Weights of a small transformer language model: tied embeddings.
Each number is 128 + 24 x the weight over the matrix's rms, rounded and kept within 0 to 255. Layers, rows and columns count from 0. Numbers have three digits each.

# v: layer 3 attention value, 128x128, rms 0.25, rows 43-95, columns 64-127
# o: layer 3 attention output (transposed), 128x128, rms 0.231, rows 43-95, columns 64-127
# q: layer 3 attention query, 128x128, rms 0.254, rows 64-110, columns 64-127
# k: layer 3 attention key, 128x128, rms 0.24, rows 64-110, columns 64-127
v43:110106169131132117114107155155146023104153109123173120120146135090118115136136109180143084149107150112148162147158106145175159107117167151111060136125114121114131146124102121143099145107108101
o43:126090165125083115093168101109115125096097120127106133164139092134158145183212143153165148067147098140072126118147119084170119120129075101137128120132094143101116101164190135162152136108106165
v44:154145155058133117157149139140144134124084162127157148113093156175139138162089109146149113133089111104128140095127129081132138125109101088135107173148172142087132160106095150154100188113146098
o44:132117148172116156127118094183119125149158115176121186133117142158101105087097101123178112092079125119107124102099164138117096165124143146153111092145132071105154095112153068164140060161109093
v45:118131157139091093142175074125125177111146156173116184153071113110189138131144068096138153184142159133109164178111119136172113132101125134082134097099153144101100120095148126138066128101112128
o45:133107119084165133143100146150158081109158082099126134106136129160119109139194151136134110105112136127135131132124095127164125095109181135117162128116126128125091114138166149074211147119105128
v46:191122132143151164114117193154137107108148136119138081081140107136116111157106100102144136159096144105099158141131061121085128149141080122143089163115180134116140105111094103144101128121116073
o46:139195138157078118067054162103123159138139135123106114139155126114128102151121079116152114117126065116123140122130174092145106126136104175151138126090133140115108141129165124123108135154110160
v47:169119127139148099136108153132142142154205150104158091092149069120168115131150091156119076136137081142104098125160124127112115081083153118139105160172172161157126161093134136070102142138080142
o47:111156095133082138139186116105172123093122141161121124144163091126145143145168139109160210091177139135160116154088189186145103087144069127126146141131129115107108116186146077156135145118150116
v48:111122131115126117099173100117114132152131110168131120131133113102115136129087174136146125110121164132136108119113136136158121152128135099174123132111126098107095136134103154138168126156150153
o48:146169147124160099111103152153159133150126136119102147143135150158135165114178117142126134134154135155120156180102142136130123103149139135116083120131117084102136159131128122127113136115094109
v49:137121102156097128107155154145086158101126139146154086121174154121158121105122110080062142133134116155102145107141136093116110109117114146113138104155110093102136097127115141104129144136087150
o49:156097143103151056113132140101147158129138169127107154134087097167131123128107144135130155121135151145115128112099164105132132098131171177139108173132126104116120141140125121159097134105056142
v50:186141101152113184101159181183132140079105130154120118084130146115129124148152100093131142133151107077154086091116163106117140119121136132146160137133102145118163129123139188159096130115145129
o50:136130182139120112129109120156104129136145135092114144103104111100094095133153102094131142141154127096145135156149165159155097127107135113127184114139090080129133091147193136131130088154100129
v51:186140101123139130147154150126081173124114183130134077099124142135169123137153163056133145160153105119178147145131153135145119071166099101157118144111141047113078159163139106160133196147132069
o51:086143167186143109157095070125141166129093084138086143082094134104100132124117102149134175126151113143140141142118124114142111160078131103111059139100104118164115090051138140161078097131126189
v52:077181081102126107105166177174122162109129125155128086137154114188117131183127101138069123109140078113140086139159132133091107124091115129146090177133150099195125104080076135111096169111079090
o52:119113117151096106070163127101114162142131105108088139035043137167118165099108154160085167106130179160094158136096105161177098122130101072138136118119119110093139087214117091144089087187142162
v53:130110130148121130080120158140140138097118155115111136153102103121112145162093120117120173124140108130112096127127136084151164095109120116126107133112112096097108124098091152121035110079093114
o53:117134158096097131144126125146139135108147155168123082091134126121103102139138161123140133130099164148137110087104117144112131147133159143138174151133150150136153069170144088114127099132133139
v54:101098153182106163098148160146070102101064136136091150166154140158155173127140138089089135158122170086133113166157091157108185162091072168165101125161121157130152161084142111099169128166179148
o54:077098134106164137126169090133174157136114076115117150083104090109096195129153135132089119101187050090101199133140135060173090127103160127121146143134136129104125115132091153142152133156122131
v55:115091088109147130126085120154083118130074137108119090077157128158098108126159146146114148175181182095146119156141099129121125174128128152111157114098113109112109088183105133125125124137129147
o55:103130108112061154113142168140081097156126107111134133168130141180128114142105072088135111141121091146137110165161152091118135116156150112084095121094190123153097134119147118116092153154122099
v56:155063123146134108076106138123184112158088168123133151121167112127074140170104101157167085124121085140153132189114145104101149070130107107100085139131133146155148139140116174092120071126128105
o56:162101109135119123148093125076092111116149105158147142153128132074125073117172057133129105147190134118158085111134103197140087182094133153119167103081136109061135152117136153164144092136184132
v57:146114151104122131141098130157122100106158138134159153149109072079121110136147171177138131114183104102165154158097189175137087070126158179161104157133096110077139198148127135101133118088165148
o57:094104103131068157119151074139110079143091148155119075124139173116167089133166091092081149129149115167095151088103066102120088176137111095123120115088063160153133122100104150153163168082136114
v58:143128112128111114135094105122122148089098176109164166096127105105147154159146134143178120147142121100146104160161187144173131131134078144112137150119141146132118144087101132080142087114122116
o58:156109149149092124117136114132091113133122128119176153107200116108114172080152104090121161120145119132167077141126114123121139180128120164151169129132112108155147107101065109151144125105172110
v59:168146148142131140092133132107126060117097119140092109125111108132111132154126135130151125098130152123142089156102090120146090120088115157183094132147122052147121138129139125114172135194131121
o59:144103139143137142096142102121157152098166150099117213200169110118129113126101094100100144102160103124117176117148119077119087133176177167127141097123132170121176151084162148096112102107108149
v60:124128124143106114142131159117160102138145161129109068117107137153119083085131087121106153124119157138130153151115143125091095143140149093145132126140208148127117119103134119150075144138142148
o60:157136127080169177110129148131128140104132120116107132096147112112148124173142084098133131107174120149155150073131147154122121093110126102134110138139144164132152127148109135114167143146102132
v61:111151133172102153081136152066120175155169134133120144128084140149085154153140146069112091165121101128161159087142120128147120131102145110151198147136112112149098157108176193140156096154119154
o61:168137078168175112147154094170138092125137141078149116063175101128118190135125115131115141135104117084150126137150114119103127098102138147156104135133144103108159104109111103129114152110115110
v62:119122112128126156118158120119170144150123094153168113148050135135088088124094136128136114116135169141145126112093153105145139158072098094129175078144156116137163150105109055151080111136107110
o62:160151138092112105194130159119153128117129117107110149194125152126150142129181135163089170109104165113182119092097108089140123139178117141122116136157171139130106127155113179097145134128106145
v63:126167114124144104081126130141168107109092131136099091142120138210168159168162113137133122117137080119067116144034111144150100110131150113132141136139094120157145166147134137174123136145146172
o63:119105162120149121140127101070142145101197142083156139136062157128106057214056132080142144120109135102130168113121120124098149040146135161132138109085113106140133092161113132129124162125143116
q64:094135109132115138155184081128108086103085138144111127143065161120119120133129086127129141134108143146152133162099162158105119122158116159099124102114147161135131079100142078106112155107137126
k64:105137081085142154120114107128124172144190077120156122141113124096113123127093116073139152161108122107118109129104144126110114164128107095129147091118123129127109142095133100115094126121148129
q65:112104118114163179147105095131096128087142137154145144155149143075134152085120136100122118144121099168133120139115154134150121106159111130107171080139106131108098101085141129143091118131156126
k65:109159144180152147155125153146130117126117154140104145110098137135093139156120112107178149155127081128115118076103127139107169110112138166106114109122171135106139118117090132149143125118121105
q66:152114147146165086117159117149123134172091106167129123100149089168116125117108094092144134115147138135118139105122102123088115185085152113103130141111102134110137151141130140117135139108138100
k66:145157154161145114113216132164138131130123084144136112117146155079149114118141165146147144127142181151116161117127116165129119161122179149094138129128084158125131128121173152111104142122083136
q67:112137113138078112191111117156124152092135122191090163112128125138126144140100122154176111130127121132085160131119121164136117125114160137140133145111106101160132122131139146138103127132172144
k67:148146119132082084138151154107121197121149122172083126112073100129117104141178123105136106159149081078129167120138078117099134117150120094158144110109100130077075114132130111103103119141164131
q68:182138129126153128130110121109097146147102123128129148143122114133121159145115138129128140176120094146138150118085141158141137130118133142151114151132121119140131121143150151120079114129139127
k68:125123169148120165141109087066113143130112154127102135172123118128106116100129116124170160111138103095155159081121097085137107154131126141145139127120122170141124132128150147103126127117102096
q69:136140112088146125137160146147148148160153096099125115110125141165104136116139130112117139137131148122097143125147127122144153155138130149114109116162180082167144131138104083137139130127095147
k69:134147129150143114113095107121176123149096163151127157112133101121095075117103133117130149120099139138113101142120156111132105107127125087084124139135088139133121131140130111174172127113092100
q70:144159110093147123121097114142116134108151112138149130135121128155119130152141104141134139134108132139117124120107112122091130150123108122120081130130161149123119128127123159144119134107075135
k70:126098104084092111136103102091125144111114143087136100113091147125146137131153143142126138165121120101108158101114124130113100130105176082115119142133112108165134152104118124145103145128118163
q71:081110130108134169116126131141127140151121117127132111122077138114106121101102092086121142148098152123151150149120094147155107155161122123112106099141109126126100106146118086131095097123111126
k71:081128130115132112088180108136136100084124133123134126130144140124089158110156133159137126131112158121139142121075144111102170171163133096126185091130166108098122150104089153139169127126103119
q72:160131154090164170116146103147152122147137111115167139198125111148130147115134123120094181115169139119133135126066154094118095160122096122100131124124143134116137121154162134151129120128151145
k72:149160147126105124113077116088142121161177093151100136114112139127121168068145119110131187126119127127111161107134134089122127109097155115111136112173182113159127131133114114122155126127137150
q73:130117128122103090136170115161145094116086117134140128143117124145119163154093159142086119126144117162118090138092144101113124135127133141127132140108141121124146116103129158134187143156156162
k73:091110178126125135134098131121096168134145102133163152152149132126134141154122105115165112128093166119127147112128090140174112126124112115096142139136130134099106087133172141134096160093102120
q74:120146097105109147133140120146113170120095105109167131138141102116117116097172165124088161167136062137097106120161066154107119138121170108116115148138133105111139142108073097151114126115155120
k74:153164130144134133110112082149128141097112136141154133114118114144125112171136149146132113135134096179138168169119149162103118122163107149108133135132145159136129101100100140102111122134138128
q75:139108134106089098092097120133138125107110128129126104148121162114146177137136101153147128124165122139137141107098150114176140111174145105167159147138168154137125150136132117159145185154107143
k75:120125117135119145088101150107128127107120132066111149173081098110116122101120097103124146152151145121126147095141146118122123105166126116162163154141140125120111106138131139098123127142093148
q76:127109137118057113124111140152158119143145127128122114117119124102112110160141139112149105123144130090122160145139136119125102143162096108094128092132129100149118140168118110175128146111103148
k76:105139183120134101104128116140160122134119121118095150168167138126176121106109149074149123098163109143109146165193115088146097139131109125144151133149145101103164158113081141126125116093122138
q77:139102179129122145152077184132090152164155132137196154127138160126120092149108170108134102151126151171123120165117116141132115143137143161147112105137108164122175148094103127168132118142138115
k77:137134107126105126103121134120132128117110124132135135123210117071106122103138111147178108097105094103160129116125126141094120131113129122137066120137207129152136097143127123157173164108087141
q78:114194153136116123142114130150164120117087147131109169119107162134128150127094090153135126123135118124136124160122123158101131134103137080112133175114144071104148155132146135139111117116133128
k78:161110129105095127134185129144129121128088128130112096142114107148098178136139146123144165129151141104146110157150120130127149124141110101099151102142111129139104107124126124067136164158114193
q79:117089094126106156146103125132141110105120099159098125143181125095149130130142125110143133146159115108132129132138112074148112130130141139161126141102086150114168119142138133126152110142105108
k79:159098152142123156113148120154111115117155091119142133135101129089113118121131139106127107098120119104149149110154096159133159107115163122123118102116074127126102129111111120156108139127134144
q80:146129114165161104144134113090142096165111151127101115137128144162125151141138139126112096121135091114114146114105141122182163156124117155152143143123122116112147122130109115097091163133117136
k80:166108116172146158131129123138154132142121150111139105092103131161111154165141131145119117121121137107096117109066086103125129113138127112127141143116135126129114149118177150161133104152131152
q81:106121140127113086136136105159132107164144110139129141131133130104151102113128135138133126158116122142112132101150110143112124148101161117129106117106150105136111113108117163138133154133110158
k81:139134117162104138135088106122072106091079144135108069122125077136134114140099129129118131108109129123145098186113094143114101120147149095140163113129101150131133159163151110151118153113152082
q82:121113140164148144121124088087141134151097121126105123064090127128147105156149131150134113144114129128112148113103146116096149099078144132109117148130124115100108152131133097146068113132096115
k82:159105131119141138141144086148130135148139175144103148150163121114089114125102117162115164102158148126152167096125115114119155159120108124103114128119110116136174133121142124111186114127110170
q83:093135141145159134132116138117117129146160099155115130142091135099130099116127106109119106071147120093110158124106113124118143116148124130145109130113136130101117135139118116148116102124127148
k83:122089104122132158125131111122157133102094107107081115147113163145122104087144085115136136153125138095148132108167131106112109141147114164133159120113111141159079110167138090107155136130131084
q84:109130159148118088145164136148119114142099132157081125141116168142138142141129091132113117109141116117089113158131118128125138137121094118130157137151129106179156110137127131116129097131151112
k84:137142117151140097099115147117123130169130131145105104152122130148116109122131183147175127109070146129127103132114132146152114136116089102176161104107112091132101135111131135108071099125162128
q85:095128133132134113138137153131117145144119133159114175077082121126164128124126099135123120113096118110104084119106142170121123141127129082141095177143167071136145096147119143120144149124137144
k85:120174112131083062162151112138130128148157103159127148115122116104111093115114105138130094161141196129130124144093136166124121135128120133147114113131125120123096142144166134149111170120053132
q86:162155090143112113143101123125143148141138145119138119154147144077149111146105139132118114105108101130088115128116107145115125135139148106142095140089133095135154115152132118182147146146138137
k86:135088132137100098104143155081118089129108119153117125081150108136114173183129119177139147151121118105119117142116083134105079115160124101119143140117096162165150130148178161125112122141098122
q87:130151168160121105115141146110149197141134091139091131172169155136126110114098131105134117119100111137112143110159143127116143130122100124146116134136146100116152154128122129101104130105198146
k87:102114116156146108154112149132145126127105143162116125125073132125088118087096132145120125119121131124155112163140117169156148119144139156122114128147130141179166137092181140163154101108126100
q88:126163106078132133153147150122141122151102105153125121133153126091123126131123162125123135169134112122106087127174129124126167124139118123100135123153131103125090140146120129153102122145141109
k88:095136159107096136124118137142140130120148137121115117135148136161083120112151138115126099123154095114138140109140143139118115099096136135156119121109125122119161110159145162152152107066142128
q89:159132125151109123110131148161152128140124073118124124131101121126077111098161141124108136113111149133122128154119143115147109157102187120121096116163159135170164187168155157119113152150110145
k89:134164114111114132133179130135148129126147132127140130185094139136136120128104124135105097137164153133124110095144120108116062161143153119094143120168108138105143143156149156147158140133115129
q90:128119104134090124115122120146132120074128093154131149130084129109119116092112133145094082148119142154115135148159122166154131117124143112120176140142132135131142136134111139167178113144120128
k90:139113092129101169151136118082119140138116109148116135129115121144094136152128169139074128128082120163077122124150145135138122132124106159138140111131142116102133107106112126141169120147124129
q91:111143128141134161116150118100082093144134117097151135127163146101115123172110121144143095142125139112125120103120138122100137156110125129096138105142110178126171139144140117169137106169083119
k91:143113136204160104086100119131099106117133080143103124146118147098102133128143109105172137065122126094126156157117156119123136121122091104159114106110137127167155132139125104124151090151110131
q92:123145122133156157110090087129130114119122145136137097118132118098132119094154113132149097129148131127113124132091116100118111138137092148133106126127138117126137120080125137144105113104136130
k92:135108101127090152141105113097148121118119127129159125128121104166114155122136135097124102136081104052128126176161125082075145124130124112138149090094177110115085113134122062149111153141146088
q93:130117111132117158103115154111151127124125148174132080102140082128123109149100106096110134130155155111091119152134126128117140131127144120093138125093150149127113102115129152094127149079132141
k93:110109163073094155128125124166099151116150099146142080146146116110122164147107128091093114135157091092098127117126129096144119167174102101131114121133074117126072105127169130127119073117105124
q94:152124072138166147166100154093129118122096145074139111145106134113135103140120178167108123124102158147128099109142162132140145104093132185090166129159130106122153127131142152123132120125144132
k94:147099125103142147135130140144143143161143108142138132169125117150169119108145127123152120138126086131114106139105121115140107157117146153108088131093130115167215140117158139147136128101122113
q95:081142127163156156156115160149097112155138116146115151143145115121119118163145157140110149163101112147139146138161125123153143168124138148144146146114135200121123146152130139123101111139138097
k95:144142113114193148107157156149121155106136148121156150137166124156114136121143137137127110119135132132162099115125139130105127147087157112123165132100143092113112086103148153092139103146135115
v64:099193105139158140162137136136156166096154113142108109127178140125095072127109124081108143130116118125121125118106096114117118168104159125122139108148145126131110102135118111138114146164135127
o64:131091156121111152132116140135101099176111138115151136128098090113155155122118098138142101124138181128137092148148128113109105124153136110150091143115121124118157168133157114140144094115124146
v65:176112133125096155117136133134132142144166126124194100066141125151132118113135119171126085159114101134157140075123140094124094106092116114195144157117156151141108112068089118149107100117078129
o65:099143131150122088133154157129133117117144098120107128159120151105112144109111129071116156061107155124135138158103141155174158108128118132082129084132165131096121125149174156086145157182127128
v66:145146097116153144101103145122124151153127159134122125113135128131121148135136123105121103169108131162097151147108112116102148115100137159126137151150139128169124119144162125143140110096147133
o66:117159119110126139170125120132129137118155111138125160123091109105133113136110099136106113135172144102122132117189141139145124088160108107138103137146122109109111102122124140131087124138147142
v67:139080162127129136096168131089100141137103160095141165113127107143157135132146138127144131138129147119118116173138141140114086142136111124148152138126116118129112139118166131139097151156134133
o67:127147098127102145159101129103152118123140114137129117120126157121102134103108127155105159119106124123145128100129146082111161121135148160136115106116134144177127110148126112131170125140111139
v68:118093106149151077157122064114106113124136120124116156123149132146171114127130113134114125124123147129130130100106103110097133107129120155145158124132098156108151114118087093116146145122131124
o68:139182152130131121097141165133122129123149120138121137149141119127117151110130149145135153133151103145152103140148191127156132176151124125123112114140195138151142127132152153114117116146122133
v69:096143121163100131144167112135181107138118115116149085155092165153144131145107116130128166137098094117098129133136113120163147131129145080147128124127123123134145121161127122107133136163143113
o69:141106107113169127095106106125121150097140149133113161126154104121114126124121118102130113126094156122150153115112140153122156138107100157118128121123148145088118173083134135119113122098150141
v70:135102181145158120126120147127136165152127117109124158103112151103117102100100163131151079144121154149114152124150094102137121089134156108121127104104135143133132160145157115120223115083142132
o70:147164085122116127138122072095149099116129123134122124086116095161137115113137110113123168153158133126164147116099157160114099144093074120129115170122153119109126089141086115143072151140105141
v71:126127112160147105133108150161161137160151141130149159119133107139149113132168161144101142144135105101100129140177136114141135135137114111085120161108142138105102135103132176118118093117111160
o71:132135091157110155134162090105090140119122140139124107163117172057104107138093116124131122130125166107145102121119138125106103136099140131141152115158088112148169131114151119169122150128152126
v72:134163142148136134105101099131125119119097147145095127128093132109141127131116111142166155113142157145137109114086118173160118164126139122116103122130138107148130123110141116157137136137133154
o72:101126132090116132140112154143127108104165113153121113122136073139160136129158156089127089149133113106134151148146144121128136110161130140138136135138126155165140141151134154129118133115112124
v73:115128142140110152130136121136181138060128123132173140077101171135115164118097156101127119149142089173105180131138124105151157066147102092115180145084158142069191124145098161136107180129191104
o73:183167172102160109139123130110122113148139147135121094159150119179107143143122097142123143111110183085135148043095111126142100167129130145134092134149103146134109096099138124142125119132122148
v74:088116130080126125136140109122143107106156084138158125049123149101086067135129123134101129093075152114123150133163088150172086117090111141097176141111138108128175135133123097141118110129164111
o74:142151121160132132106121124142143116167100154115136109192141137144157181124130104127148137161152131108170136128084155097135140108152115097144084131141128114100102127107131133122114160107108154
v75:112139150135149150111099132102159118079124131127110101131157145130078128118128122158132150180123099137106129141127130142133142138100138132120133130132099130124112108176138124138133115141135175
o75:123143119119106147118128097167114120139144141074132167134090097127125081138095104147093157075135148129128173100131082099094151112150115132147101097124130113146144106065109107134079133113121092
v76:086132110100140129177138128119131143153107138165100119120112119119125113093114125129133093129176110127123156143112101129118135139100107132137169119125148137095091139148129102164141140103112130
o76:151088147128125144112134145115128115127143132113148128131154122117146144146109123114152158134144144144149093126164123131158118102175134113133093109136096120182121117101111140117115104118146137
v77:135119127126138134093114108124147140133076117146107114144137134158177126145120150133155093095139135113089107128117165154108124123118126127127140139125105099146110106130135127107137131138123137
o77:144124138141129138126124129142140131126136176167157142123139161080114144114145127147120140143116110151132167144160115112143129124145125162126120110150153120131142138107086130142074122134180135
v78:099103157092153160087154123121096154138114107137081135115110148133097126142172129159130135086142136159176154133131110115095126185138129113123109112104090147099089080151145151147128116125128179
o78:209163107171064088154142123185176149168116118105146149114161073126143127116134160131080122169186136132132118136136126109140114088110125164165127166149130112117129108100118122119146118150132127
v79:129161128124112142108139151138126124118142105152120080120143122139098103128083122154169119091128149109129096189139158152156120139083123095119145146120137123120121155167082110163128134124109157
o79:113073157134133125140123136126128114132120161130164184159172149121166112134158133130149144141114089168133140095111138115112147135158162126172127112119113104122100150105149157108138148138138115
v80:140102133147122106082144127119115170160114142127150076158109147140114129142165106117145179122137148152122120139145130136136126126159135120130139092121120100157136111105174117121116145067117125
o80:157139084116088114156098142141159148125137102097113146081119100105122111149141158161085090132106120108131133107147127141122155117124126165149142132109151170116135137160095126141120141165098137
v81:134123142110095150130163103135109158126130142138178151132171080155167098156153145109130128159115154077174138146136142128105099106155088145157151148136143129137133124155144121139118119113118107
o81:138133138129141105111104181117112091131141087116069134125094193133091175125126125150094143100122111159102114121108116099169147158118162128110135101111137118139142137121170144100130114149122142
v82:122136155092071134119093142106134132154162139150164121089097145125115120101159130150130096139126180193161122163157086102102119090118137134128128122085183136170138102120108136129136129116163154
o82:131111099162121153149155109118107081120102154106113116153150130175134128129129141103157150130159123096097160103083151179104129106123104094147102116123109090141118139133162126180146147152085152
v83:130110102120144086112131140133123066124133094113085110132168152102137153103121079113093110121147086155148121106133099114102139171162130169155093116120121129144092110124113152113185140121114114
o83:148152109100139113129109118124095181121124115164126143117099088152112122129127162124143137137123121114098112161169117131138109100101142079095131126123123109095154122133133120138066128142119147
v84:152128116141111165103102139126140133145161130167138138141154160116118130094135136100104107165174154124118150133141122142172130124134129121143118119117123123093117121099124166125089104099136123
o84:092106120115152129167144137094125163145132140124092096128118132107098089127132148149129144117140149138166116099111110153098131081141147125148139135131128130146156129133148087163120140160132166
v85:127140158112120119146148085102146139131168105131111133152122129173116152120160109142122133130142089128114109143116115120130105183137145130124169129126105110107117100126128149145116158149097143
o85:110111100161122124110084184146142118150112161119142138084146135101133111124098143091117133136124139144109111139129119143106152121129113165122087141111138137141151145136123104110149124126139144
v86:088136143116128168141125162152115145140093133088144122120112153151127152133106132118148115132103172142140131181124182110111135096111073100146106144152154112122125114127164139127131107144158129
o86:173138121136152114141131120097149136141151123153098169155112134139114138179129103130090132139155149121155157083152124122157128141115172137140142105127109125101130140129127133102131137143115143
v87:159120145097128136151139097119105106123125120129158127103106161097166125150178176161131091099129141141130116108128142133122120137157140110176111110125137127123103123168170134156155101105167108
o87:135149136157122111141087143113137165111136123133097116123142135127110134118088145112127107127117094101143149110126114068122131124093128130104125148136140129122126152130129091157087121132060133
v88:083096094146102096113103135115126112170116121082110132138119170092129099102126170102125091149122135136064142143125119133134146120145129113131137096149149077128109154145117149108142123155161106
o88:138163111144174158158126087157147141104106112141165107120143084144133116138133087153138128134139100133160145115129123141143105137115139120138112149130136164121152132101145092152115143113089125
v89:086148140115131166105108102144133146130117093141127124119142120127115111123146142085119101137139154123132119097156157129116120125126135115148144118116111142155142131126166115167184094101126136
o89:157141095118103098138121134111106123143140154098121131133129090155163161131150123162127147129104106151086127139097101145149136143123105126113128157147150075119127135132061155137090133129105119
v90:140087127128145128111160120150136127078157145113149145129123103121133159105127087130139124108135098146118116138119143145128119143122121156124092143143138115133137122090140147116127124115167137
o90:108162122138095108098100137104111125156114113157112129122121134142098116142117140106113120167134130107100120159169108136125111130115108104105111113113101129110126133170102131160128150122116128
v91:099097104107129167113147119117150140147120110119125144135138121126139070134109135098151109109116166128123135151140148089118135103134115123140113111114129112120129143143126118101150104130113104
o91:136150137159131122133125110148132144129101114136125124119142123115108166108164129165115158146109121142139138124119136140115116162101116088129124113179139112146122134131106126156113147131144120
v92:141093155150150109143133141152107134153107165128161141125127140080117121139144154075148140135098112160148116122166142151105160117125097137145108141134155149162137113146126112120134126143154124
o92:139140116122132167119125116077145135115144130119117132117084091173158113118152145140125161139165154098120117114108100109142088133134128110112145125126120136112116142106090159122100122110106105
v93:126163134120121117102152164097088122146142142122105168139149145137120181111135122152126118138128161140159099111130118190113134146129109163111099141143127132138143142151130128127133134113135159
o93:116127128114110173131112134180140127094107108136128147115129123143142116130126135104106131151149099136121155177133147118125101104142164097170173141109123123110126098157148135101161136106134119
v94:118156123108106137122081170138136140155122142125118085131140132071106070125146130143114199110110143095120114165135127126097104130144123158119130114150109076135114108152134139108153144150123111
o94:112139095165161165138160062161138131159109154112138162136096111145128156120117146133150087135116118165118133101123158135153162113122132133153082146161118106109132139088132101144095144137122132
v95:104134166127091091117144079102135102128130169147134126111146093162170069151186117118125171106156093155135140105123151121142115140163144134120133142127157118133130141129116128138130125139088136
o95:128073095135141132139123135141125170080113120103105104145120149120078171105098154163120116140097142094148157133129127151130148132163135151166126125129118180136145139069119157137151122152119124
q96:121164101105139150144114099157100152109117115159144111145122102198134116117154125125095088127117055148111077123121137133113118130121122073108166142115092125120121149169125114165119127110136105
k96:149107086147098128124149112074098155138117150113142108102176121114108114197144129188115134117106119131119130121141124159140128145122113115123123101108134128161130135087102154124101102150096162
q97:137108145168151115141134128122150139109110151125108137114122159101155142139133100147139164106145101126134159177134069110110133094146103135126109166109134106125110103130125138096117114085151140
k97:106139111109145120092159147110101116142118143128144152120118144143155134078106121099152099121169140140117124125093149129149118107111119146106147102161139146112126124111111158121136116097121100
q98:148119098115105115114128118135119151112104151096149148148095117129090152144170133155105135111147148123128146092136130095110115160145101159111131086148148118128127100137177126108116155128094136
k98:144115127147131137123144095139133141076132098093152131108149150126086075173144163145138117144115139115141106115137126107108130123158168140128146139120128132122091159107085117128093103126130099
q99:127096178119130100121086138100157139127136102075121110136130134165124092110124103132136143120132154121159117106147148106140132095118118129138067124119132118180062135142139181103143149133135165
k99:119123135150148103110104128122098152115106120131110127139089155140172142130161147145152159111122158141108121118122141126128111123108148102137133140136135101136146140149163137126163169115130109
q100:120162159142104130143116139124138117136177131168126124106110133149167124159151129152112126080158143165144123155162143152111093125146108154136123104105128140124110132153072139129085113116135140
k100:144111129136115102089114114117109145146095130117122119111123171135146114121136128146138158127138117105156121114141122168170164133111123142110148146134130142128154126127127138146124090155155116
q101:167117120138080149138127142102082111168131151132138131148130127134154144135150186155106160128105130157156107129185122118123155137096144112142142123140120121134157139120163115075161155126157133
k101:132136118083172159136109137163131149133153150071161126110156132176135147164125161153142143156131102129134089107149114138122116144120127183115153158135143172127179148139104186145146147174136135
q102:149103169094112129140121146078122132169137122113083124111126126139145131138141121124105160161115084150117118156141164114124124157147124114145110112100142087121142149114132132120112107128125146
k102:140106148129147141127120125115066131142118119097147125168162103115158141129117118158130123127114117104136133122124082102111076145081134086111142165166106158179139131129163156139129133134099114
q103:105125130136073101128106144131124150164125121092112119140119102120077096083117131108095148115122138129151129132188158127117074133133159096129104084107119084117113119144138121162150120119140132
k103:148114132123093141120116146113087107140155125103126117151145138118142099112155133134109076110130138119116108143169103133095107124126127133163137109140062147157102138084079137148121093172149114
q104:100140098084118166116134104101151105112134163131144106107115138101090110142083130125123153088141162113146136121138093117138130140145136155118109113144107118108173105141076128126126126114117139
k104:128076140145160113130095110124119125145131120108180117120123146146140123120134118143142089114129138115128085156109133131123127122102154096151137130154108153144118119120162125127130129138112120
q105:153166105125155167089117107169091143155111140150092136122142105123106146075144080127151161155107160101123125100160126121133132148127119112117113134117135113116142079152106089112149085085119147
k105:116121101116116104146132154147129169149166108126112167177137158111134149134154142141124098126136125135128111140168125097104111143146144139153131105108074110120091149100102151176122111097125136
q106:143132124113127138159106110126092187150126089175146137126125128130174101118167126144094116128115068073173159123121113138153120166100122105117155143119117088154133126141116126086153157081152133
k106:150141137131143126136134129082099109125105188129127108130127134109149147165133137123156127068130094103129107131121145114130132109126108129147152115153144123102149158147116126136117140069141156
q107:124112156145132103115152116131082171168119156137140125147149127125111135143108128121136171118144113108141124128106153125091137145112129105145158096175157127163141148145136087146113151120070153
k107:130171124104105127108092076149149091143139114147083116127125126112144148122123122122136118125156130100163133139119132145168137134151120069105158143110145109157125118124144127090117113125117154
q108:139111109109119156133134153107090138134146183122161108135133128119144103122102127075101131168147096163096129131116111105125133121115162127127149145185160118149156130164106166124129168139083159
k108:108096155107146158140139178101099112135125113099101119148128130186166157122117159175127104105121161141110128146097157167137134130119129124151154142106128165151107119088136096119090135134111154
q109:100087148146111120110107114158111126126136121080188081119114117124103142156147114133145147115122129125158114132108104122113143141155127106116143085125150127133114113118104129142156139127137111
k109:109139132098114106102093125133128145115132157153130093133142121112125176117135122101155131116134130057141124109123153122147167136133106136124158148135133139165142114150177114124135109127091124
q110:149126154124148088142113161127148160126133158093105144117164102148104139156149088114111107114105083112157131122121096116133188098151110124131131145085130140122171143144113146145082143132108125
k110:139134135128127111121129137108109099129128085148138158084142139127151167165111128127119123129076132129108165123082117139146091143127122138153135159171125136118104108170141116112130181122134099